From a checkpoint of a small transformer trained on Wikipedia.
Architecture: LayerNorm before each block, learned positions, biases, tied embeddings.
Each number is 500 + 40 x the weight over its row's rms, rounded and kept within 0 to 999. Layers, rows and columns count from 0. Numbers have three digits each. The size before them is the row's rms in percent of the matrix's.

# o: layer 5 attention output (transposed), 64x64, rms 0.117, rows 56-63, columns 0-63
# v: layer 5 attention value, 64x64, rms 0.112, rows 57-63, columns 0-63
# up: layer 5 MLP up, 192x64, rms 0.167, rows 0-12, columns 0-63
# down: layer 5 MLP down (transposed), 192x64, rms 0.14, rows 0-11, columns 0-63
o56 110:508503521519532494502453605464496527514509542497510463495515488486451472549583398517459534459469459458540436430461523536485576500525536487502503528502513441506573498483471488517530420539576470
v57 094:514445482505531580536560388473480468529518475481432548505546458567480519485442487483512481497472526458442480455469505516559532485535448527509526520557469397470497519536490448502582522511483475
o57 089:549577470550455541566502539458550544491465510469493519462483452518544491476488502486483521482589473511495447547484486552373522497448484511544483553483540472501509511481421556515459440475554478
v58 097:484550498453549473473542624541452568510472481478492492482497444440494488478513438505504516489578520533470521444485477476536478470477531458442458514471512479537506549563483416561478572543511470
o58 090:484456489442442526498473448421495417546495517544557493528506576499460557525504524448480504504471610522496560507552490451483481510498455465514543499526462487505493463499562530432536457479583476
v59 094:515534480576500501510601513525467527476514457593435441445386510526454434472494481521514503447491502491533528494414499515492524494516513521497519545507452475503592501507476498485504585498526467
o59 088:498464485499461483537447474404485513412531488450572537560583535475507487486480513507480489558541483514460504537573545481573564476473513449515472501497529482493516460417442483517546448531549490
v60 093:535526477548458532420483534563499566497508527540524465528498521429453477483496469513484517435480485477537549497542452525536512427453468427521450574568448470503482459564499579552516539498478511
o60 084:478462470450556491456486381461486453467574506497479519544538506432567485464570483452485514496528504499478520441535526504457470468489556539499513495477502472581595496533519561516507482554458534
v61 096:465514431441506532559572474517500419488510485478476567469497549569517496500469452448477494536532508466520486500529527484556473510505537490471527482430449431464439524485476422538542578546555453
o61 096:580567508499468490506458570438471475383462470545523442517444532465464523476442524480495533522487499519490475612460494508477512512507504511552469529531555483510447499519514584478503432484534503
v62 109:454437445394447512547493503502546492394533529475510527494425508513515531487531479471515514515523487466485425507546541512490467479441567498482544466538459531460557569471540518544507466507528430
o62 124:549461559540478544495528478512512454487470527498467439514494414461470539517438498474524471525375486558535431565474512520490511459554524505518486530523539575480447480494420515515469544547486540
v63 103:534499503425519583511484526400491599557537554500562490468454518525444484489465556522537466474491471503539481542492503452520501474459568493468551512427432518528484519540490431540522485464510501
o63 106:513432484479468396584493495519523518440421485559510554527497497457533518541492476478479536485478585569507474510487492539508456463474470509567440555459536490452466422490531524527542484543470478
up0 130:498505494373565518488558492470452503482471472519504431534553509515506547421480513469485511520537481497514507500512454473492438575464558524488529457622497556482517528524490438524562537496524495
down0 142:508515519515489505458531453537511426547483506478476463531479577509423532534484488555537436487575491517513489528478448409542461426548471510514506534536431583501475437520486428526524517527543526
up1 109:474546514476548458472539513571546445495487474579504538455499562591497474492488571446531510512483524494504504533481482484462467464479506521543525514577485580479461524543483411440538458470446556
down1 118:525525489470523522462529555499513525460550427448616524496500417545490493499569477493540554545435547560491478500488473509503468524421459516504509491412523458499495502485597484524457484460493516
up2 087:410566547548501502460554464493489528486531541593501502516466495484552469581522491508384501552419493523482500443490513472500530474520496471481474556550584510538505474457504460506450518473490476
down2 091:530514519513469480569456557498469498481494487449457442481533460510446541475488500449545505427512541447517547562495478464511477547515514527504606431417452564453499518515496515607505525486507478
up3 089:535574450477477525458451481505523453501493486544528545484459488535504533439473481549532509573439429513539513581466484475507501494585530475479531586464537535504507485417469505543469544471506419
down3 089:516474521486553537497480479473482545446532493447534432506489453539532520559532531508472516409472531466452508458537524487447449543552511502487552381435504496484516511525534514517583422555511526
up4 122:414498500496514500448498471496527520478496494499555560562430458572468472563524508489433537497499494540552520568439467491489502520442411476400566519530510514530534450470464543446523504505504507
down4 138:506524488554467499578490501452492448529503587535549474526519423462445544469491502432548470499457449508517493463465566509501509466498516522524576533556545540470442520481468409454431482471521511
up5 091:492565522499537471456519521474526442535506473492538469455495492512467485444493527526526486546483464524462465586427501524435586515551499554454570438478543497473550543511482518541505431511532398
down5 091:541459487462440467430515457570447508528519464536536466500437487517536510517493494519467504470466569532547512560569503464577471475461527427484456551448528461504415458509484486513534530500584526
up6 119:484537482492473517499547406521499535414524465479469574537483576439506530528539487482533480515441504552491549497436469520502475492468395525525522591456540530476467510540513463445517501494545451
down6 131:452517464458558510454498511538504458467522525500407523565508555566503495507482573553541531462488526604462453491465509452419482515505474494463449550552484502502506474508505449454472496477455584
up7 082:501559519548524472486599439527513511539506573492557517537483475520475472499484590506512482522415481485438507433527520455579456569513528499435507527460525458433530514562503452476536507493476496
down7 095:454502447475493534522564441548543453492463485622551529466515535440520511582420460467532488544471509537490451448426488507557496481510509537544470511491523477518424526525523462496540517467484526
up8 080:480578447472487495527443474521581476513528504589472552451471460487468441499477493490523506574516449478515492484508502509460505501474509419521566458520545558470541509555421507543508433470563446
down8 083:578481492493459500520590498492454542524550507473578453424494516532476483504506493487489482434534528545497583469521433463541517520441538502424448446428471521538506520488565477483519507491433534
up9 117:496522477520552432530475532463531472574484432518480478533519482474529492585534525461515557497552486540513545499387464443522411526544449491481475519496425528501543500475515493540496532462576528
down9 121:546541529536506465499438488503496534514516572501471507556485433439488501434420570484471499506461567478524551483458520482508535509485530450493501562546490561386515522480471560522432445500526511
up10 098:499451496449520415505538487490524476503483455552508536503481571536455560528490464480491514570482536528441582463566434507528462523449440526486559447468485526494549487528561438555511520495436470
down10 106:468580484522490521495535504422495534471503573478472488452463431464485453577512534474463588507504494510502409536476564459479500561508444519544516512513500493402520576481454538509484504538488515
up11 119:533507531496458488450558513478467516427534427518514446509494525486543498391481539484482525424458508533477546519514472491449478494483499515542564516479498519490569578518573437459556420483506455
down11 123:539451437500477495524469514515559566548422540515426580527464486412521514484475483456547490530494515486532445560465460464488538538463423508490473556478567477556493550457514506506526521459486453
up12 079:477521473446457513510488483502480574549494445456562525524532548440452500447538545509498477577465536527463530491415498486480531464456511463449552516451533546495488567590553481441491488489563480